config = dict(
    norm_place='pre',
    extras=['capped logits'],
    lr_mult_qkv=0.4,
    lr_mult_down=2.0,
    lr_head=0.0116,
)
Each number is 50 + 10 x the weight over its row's rms, rounded and kept within 0 to 99. Layers, rows and columns count from 0. The size before them is the row's rms in percent of the matrix's.

# up: layer 6 MLP up, 256x128, rms 0.207, rows 172-202, columns 32-63
# down: layer 6 MLP down (transposed), 256x128, rms 0.284, rows 172-202, columns 32-63
# gate: layer 6 MLP gate, 256x128, rms 0.211, rows 173-203, columns 32-63
up172 103:38 30 27 51 56 34 37 58 47 54 49 43 44 46 39 63 48 60 58 45 39 50 33 63 55 35 61 61 34 55 46 40
down172 098:53 70 60 48 42 55 59 47 69 40 42 51 64 57 59 44 59 20 57 55 82 50 57 41 45 54 52 38 49 45 55 67
gate173 102:53 37 61 42 60 49 53 52 33 44 51 35 53 43 52 64 41 47 53 47 55 63 71 66 46 60 47 49 55 65 41 54
up173 104:57 70 41 59 39 54 53 72 56 61 46 59 59 55 43 61 65 52 58 68 54 36 50 53 47 45 52 53 44 50 57 46
down173 104:46 56 54 51 53 53 68 51 53 41 55 34 61 73 56 48 58 63 53 44 61 59 62 70 53 45 60 49 43 51 36 65
gate174 097:35 57 51 41 51 51 69 64 58 37 39 64 64 64 24 41 59 60 65 50 35 42 43 36 54 56 63 49 49 41 45 46
up174 096:59 42 54 62 40 58 57 54 41 62 67 52 46 51 47 50 52 46 31 58 69 51 68 69 53 53 43 35 45 33 67 64
down174 095:39 59 58 65 51 54 53 61 40 62 61 46 49 32 44 61 50 61 55 45 42 44 62 48 46 57 65 49 59 64 50 46
gate175 103:49 30 39 65 41 42 46 35 50 67 61 43 49 47 52 43 48 54 46 62 65 45 48 42 45 44 42 36 56 46 40 59
up175 093:47 48 40 58 37 49 36 63 47 46 51 46 39 43 71 60 36 51 43 58 59 48 38 41 49 37 40 40 49 60 77 67
down175 091:42 41 41 58 67 61 48 63 74 60 55 52 48 45 57 56 49 59 41 53 52 46 44 52 50 47 33 52 60 47 41 41
gate176 105:37 33 53 54 40 39 57 47 41 50 50 51 54 39 57 55 67 44 82 51 62 48 49 51 55 36 29 24 54 46 34 52
up176 111:58 54 48 61 60 51 44 57 42 52 43 40 57 51 59 46 50 45 53 48 40 49 50 36 45 45 49 50 56 25 65 57
down176 112:38 52 59 56 66 56 31 44 47 47 49 45 58 52 50 48 47 42 41 55 49 39 48 50 62 39 52 42 52 46 52 51
gate177 095:45 49 56 42 55 62 58 47 37 56 56 48 55 55 49 55 34 45 31 66 41 51 44 50 46 61 49 45 40 53 50 52
up177 096:40 50 35 39 49 57 54 52 51 72 45 47 61 48 50 60 27 40 45 67 48 51 37 41 44 51 39 51 46 52 53 53
down177 092:43 54 54 53 50 45 34 60 61 46 62 49 42 57 43 35 38 43 53 49 44 50 57 52 53 58 49 41 62 57 57 36
gate178 105:44 38 50 63 62 57 66 58 58 34 56 24 58 47 63 54 59 58 35 48 54 41 46 62 67 39 42 52 59 47 41 60
up178 099:57 41 59 48 46 43 57 53 78 51 59 38 46 48 50 67 64 56 47 48 53 52 51 51 44 43 48 61 48 43 44 57
down178 100:56 45 43 58 49 69 43 36 63 48 64 68 50 47 42 41 35 63 68 49 53 51 60 67 41 30 39 31 51 57 53 45
gate179 105:39 49 49 54 29 66 57 55 64 34 41 52 46 52 33 37 46 53 55 38 35 55 44 52 62 56 62 38 52 54 48 53
up179 102:41 40 56 49 44 39 44 43 52 42 50 66 53 40 26 52 70 59 47 41 57 35 52 51 54 43 43 41 37 64 51 36
down179 099:35 52 46 59 71 48 54 32 55 46 72 50 41 47 60 62 47 57 41 70 44 52 63 50 50 44 38 46 31 41 54 51
gate180 104:42 44 37 41 58 47 45 53 42 66 58 53 44 44 33 58 59 56 56 43 50 66 50 56 49 56 45 49 57 56 41 38
up180 093:59 58 48 67 57 72 43 34 56 55 65 58 41 48 52 46 50 54 47 48 59 59 61 42 39 59 69 45 52 50 33 52
down180 096:59 66 57 59 46 41 40 64 43 51 32 58 65 61 46 59 50 53 65 76 49 47 53 43 55 54 51 50 32 60 61 49
gate181 103:54 28 46 55 58 53 77 44 49 69 78 46 59 52 61 51 57 44 69 52 47 59 41 50 49 47 74 50 54 55 53 46
up181 095:68 51 40 58 66 34 45 59 42 43 55 66 60 50 37 74 37 29 52 47 36 45 61 52 51 46 55 58 31 52 45 42
down181 097:46 73 48 56 67 58 23 41 48 40 41 54 38 58 40 57 38 59 38 58 54 47 35 60 48 41 38 27 58 67 54 54
gate182 100:42 47 65 52 49 49 50 58 60 38 47 38 47 62 57 58 68 50 62 58 57 55 56 39 64 58 51 44 40 56 58 49
up182 098:65 42 55 37 44 45 35 51 49 51 52 50 56 67 64 53 59 48 62 58 52 55 45 47 37 43 46 63 47 68 52 40
down182 099:48 43 56 52 54 47 55 39 42 52 36 43 47 49 38 46 71 61 56 46 54 41 62 54 62 62 60 51 33 51 52 50
gate183 086:69 47 50 46 60 57 57 43 35 33 35 46 48 62 44 40 48 45 47 54 63 51 50 38 48 46 49 62 56 60 52 47
up183 084:30 47 61 57 51 50 35 42 48 55 59 61 47 23 59 54 64 57 66 41 53 66 44 64 48 69 51 46 40 53 50 43
down183 095:46 40 67 56 61 35 38 49 46 50 36 54 55 42 53 33 49 39 48 59 48 43 47 43 54 55 54 49 37 40 51 40
gate184 100:42 47 63 53 41 32 48 49 33 42 42 57 52 54 32 28 57 53 53 53 44 28 49 55 69 52 61 56 42 52 41 67
up184 101:52 53 53 57 59 62 53 42 67 65 36 59 60 44 55 42 63 57 62 40 45 63 48 56 50 49 47 64 51 56 51 49
down184 105:45 49 37 55 73 49 49 40 54 51 26 60 62 64 57 46 75 38 58 46 43 55 52 61 48 60 57 49 48 55 49 62
gate185 104:50 56 42 54 64 47 38 41 65 53 50 60 62 46 37 56 56 41 54 64 62 40 45 41 74 48 82 48 48 48 59 54
up185 108:71 61 34 45 50 65 64 28 55 50 60 63 75 50 39 53 46 48 48 45 75 47 54 45 43 45 52 42 64 51 59 37
down185 107:37 64 45 73 55 40 51 59 66 69 51 50 66 50 54 56 50 42 45 51 48 55 61 44 39 65 46 51 42 49 51 49
gate186 097:39 42 56 54 41 61 34 60 47 68 66 48 37 53 61 50 55 59 43 41 53 58 55 50 52 39 36 48 44 40 45 47
up186 102:57 54 56 23 39 59 68 63 54 48 32 56 55 65 42 42 55 48 41 54 53 62 53 48 35 59 51 38 47 44 34 46
down186 101:53 44 61 45 52 36 68 59 54 66 55 47 53 68 45 53 56 63 51 30 71 55 40 44 69 47 52 65 58 48 43 40
gate187 092:56 55 36 39 31 69 51 51 52 63 49 52 39 47 39 46 48 46 32 42 47 50 44 45 47 65 61 45 53 53 70 60
up187 095:57 48 63 50 47 60 52 44 48 57 42 56 44 60 43 51 45 38 43 20 54 54 57 56 42 60 53 42 34 49 51 60
down187 097:50 39 45 52 50 52 35 54 52 50 55 58 51 40 42 67 68 58 57 61 64 62 41 51 56 27 55 62 59 56 45 43
gate188 097:67 31 60 40 49 49 46 46 40 48 49 68 50 54 66 42 39 46 37 47 61 62 55 54 64 41 39 48 41 65 55 56
up188 106:30 59 37 61 54 52 31 58 48 49 46 46 50 54 42 37 47 51 52 41 57 57 63 67 45 62 52 57 46 41 42 47
down188 098:37 51 29 52 43 54 57 42 53 45 46 45 57 41 46 58 39 44 52 51 44 75 53 63 37 45 56 44 69 39 47 58
gate189 096:44 42 73 47 39 44 63 54 51 38 49 41 45 54 55 41 33 63 48 66 56 60 44 25 41 61 70 76 65 56 53 33
up189 101:56 34 47 55 49 39 41 42 55 55 84 41 54 36 36 67 58 55 70 58 59 36 36 51 70 56 44 60 48 48 63 73
down189 103:42 26 59 58 48 37 53 53 50 50 70 45 55 44 58 58 60 61 55 64 62 30 46 38 63 57 55 53 57 44 58 52
gate190 104:46 66 45 59 76 53 36 43 42 37 39 37 54 36 60 34 45 41 33 46 51 40 48 50 59 63 43 32 64 45 54 38
up190 093:52 35 48 33 62 67 51 47 47 53 51 44 39 44 43 67 62 44 56 55 52 46 64 67 55 46 55 39 41 50 49 35
down190 098:51 46 55 39 43 37 63 44 60 54 48 39 36 55 54 40 43 58 57 41 44 39 56 38 63 44 62 56 46 25 54 45
gate191 093:49 58 66 63 42 55 54 58 53 44 53 51 51 39 52 45 40 30 49 45 51 51 61 65 51 56 60 50 48 53 54 46
up191 105:49 59 60 58 56 57 33 44 50 45 59 58 50 58 64 48 38 40 38 51 37 39 52 37 49 36 40 55 54 65 60 49
down191 100:75 63 40 58 36 60 48 54 54 48 37 36 56 42 54 48 68 78 47 55 38 57 52 46 37 47 57 39 68 59 56 52
gate192 102:41 69 59 47 46 56 29 32 48 46 42 59 54 36 42 61 45 78 39 48 42 50 65 44 53 57 59 53 47 68 48 43
up192 104:59 47 41 38 65 63 42 63 55 62 50 64 50 43 59 43 54 37 44 53 38 46 26 55 48 55 50 47 51 56 54 39
down192 103:56 52 52 46 39 41 33 49 41 38 55 55 50 33 32 50 54 25 62 48 42 50 47 46 48 57 54 68 61 56 40 57
gate193 100:53 61 42 44 56 41 56 50 49 53 65 44 55 39 38 59 49 39 59 48 68 39 37 49 43 60 59 43 39 63 57 64
up193 108:49 60 38 56 48 50 60 46 40 58 55 43 26 59 49 46 29 57 44 46 41 52 71 35 51 35 65 42 45 56 54 37
down193 100:55 56 64 43 54 65 55 41 55 44 48 54 61 61 50 53 54 70 44 38 51 39 47 46 51 60 46 46 49 49 44 57
gate194 098:48 38 67 45 65 62 42 45 48 30 54 46 41 49 62 60 41 58 35 45 37 47 49 59 53 36 32 36 48 43 46 59
up194 103:49 42 45 58 66 48 61 42 52 58 61 41 50 46 49 52 52 53 56 43 53 25 53 42 41 64 44 59 61 78 41 42
down194 104:52 46 44 53 27 47 65 54 62 47 48 51 50 53 41 58 52 61 60 54 56 27 64 20 40 61 50 65 44 56 42 47
gate195 107:51 56 47 47 47 55 54 44 53 22 35 54 50 43 51 57 39 56 55 63 54 48 52 46 57 46 58 57 58 54 59 56
up195 113:32 51 45 56 50 42 30 61 47 41 46 59 55 46 52 31 70 66 49 56 59 55 59 57 53 59 37 44 55 46 51 61
down195 110:39 57 51 64 45 45 40 63 50 48 52 59 55 45 37 42 56 47 39 66 41 58 39 58 41 61 37 53 72 36 45 61
gate196 094:40 31 51 29 58 41 62 53 46 53 59 57 41 47 56 59 42 34 53 45 48 43 42 52 32 43 43 58 47 55 60 45
up196 094:45 35 56 52 40 44 44 46 42 47 53 52 54 55 64 39 44 38 57 56 40 52 31 62 51 55 43 46 54 46 46 41
down196 096:46 48 55 33 59 55 51 67 48 61 54 47 47 51 40 45 46 49 55 47 68 71 59 40 36 29 57 47 45 60 57 42
gate197 109:57 37 51 46 59 60 61 58 47 54 53 48 55 52 56 60 47 60 60 53 50 44 69 35 58 57 64 57 56 52 37 58
up197 111:50 53 64 51 54 29 53 53 56 54 38 57 43 41 52 55 44 44 49 59 48 63 24 54 43 63 61 34 69 52 49 41
down197 108:58 45 59 33 38 56 71 45 55 62 59 62 48 34 75 56 59 51 47 50 43 63 50 63 60 59 49 49 35 67 72 51
gate198 099:50 34 46 57 44 59 42 48 53 58 63 50 40 57 45 73 54 40 62 34 50 64 41 56 55 44 48 43 34 71 39 68
up198 100:57 40 49 50 59 29 31 62 38 52 50 63 53 29 63 48 44 39 74 42 60 57 39 49 30 47 45 36 48 47 51 52
down198 099:57 53 41 35 35 62 53 45 47 68 38 48 46 38 49 56 49 51 48 41 34 36 46 63 57 62 59 56 60 37 32 47
gate199 100:42 54 48 51 54 41 53 39 50 37 44 74 36 38 55 59 56 53 49 49 40 56 56 65 23 57 60 60 54 59 55 56
up199 092:46 49 54 56 39 51 27 64 46 39 54 36 59 46 46 51 47 57 32 61 55 47 51 33 57 36 51 65 36 50 51 43
down199 098:59 39 42 51 53 56 49 54 41 70 49 38 47 50 44 29 69 55 43 48 70 48 43 49 63 56 17 43 58 46 43 49
gate200 105:55 47 51 47 45 44 40 46 68 37 44 56 64 56 51 49 54 48 51 35 46 31 49 66 42 57 47 58 29 61 47 45
up200 097:66 54 54 56 45 52 60 38 39 47 52 40 27 64 55 58 54 61 44 54 61 56 74 51 48 52 43 53 54 41 51 35
down200 095:50 39 50 53 49 37 45 53 68 58 44 56 68 45 33 40 62 65 59 48 25 35 67 51 40 63 42 65 51 36 63 60
gate201 103:46 48 53 54 44 73 49 55 60 60 46 57 47 48 59 57 53 51 54 31 48 51 73 30 44 65 50 40 57 60 49 53
up201 095:47 54 56 59 49 52 42 44 73 42 41 45 51 48 56 44 65 71 70 54 64 30 47 53 51 43 62 50 51 56 49 48
down201 095:55 54 64 52 54 53 57 35 55 49 64 54 52 61 61 59 41 52 49 30 41 49 57 43 48 48 52 45 56 58 47 66
gate202 099:39 24 58 40 56 51 56 51 39 48 56 40 55 39 46 58 56 43 44 41 53 57 41 41 45 79 47 43 59 59 45 65
up202 103:35 62 54 38 61 45 56 63 54 39 42 28 53 48 34 51 59 46 63 54 55 46 42 51 55 67 56 53 42 56 36 53
down202 100:51 51 50 50 60 47 44 55 52 53 42 65 54 65 51 57 61 69 49 57 63 44 45 30 52 57 55 36 41 31 47 56
gate203 104:50 37 52 50 41 64 46 37 42 42 41 21 46 52 67 59 56 56 31 52 59 32 53 42 40 51 45 65 53 42 49 54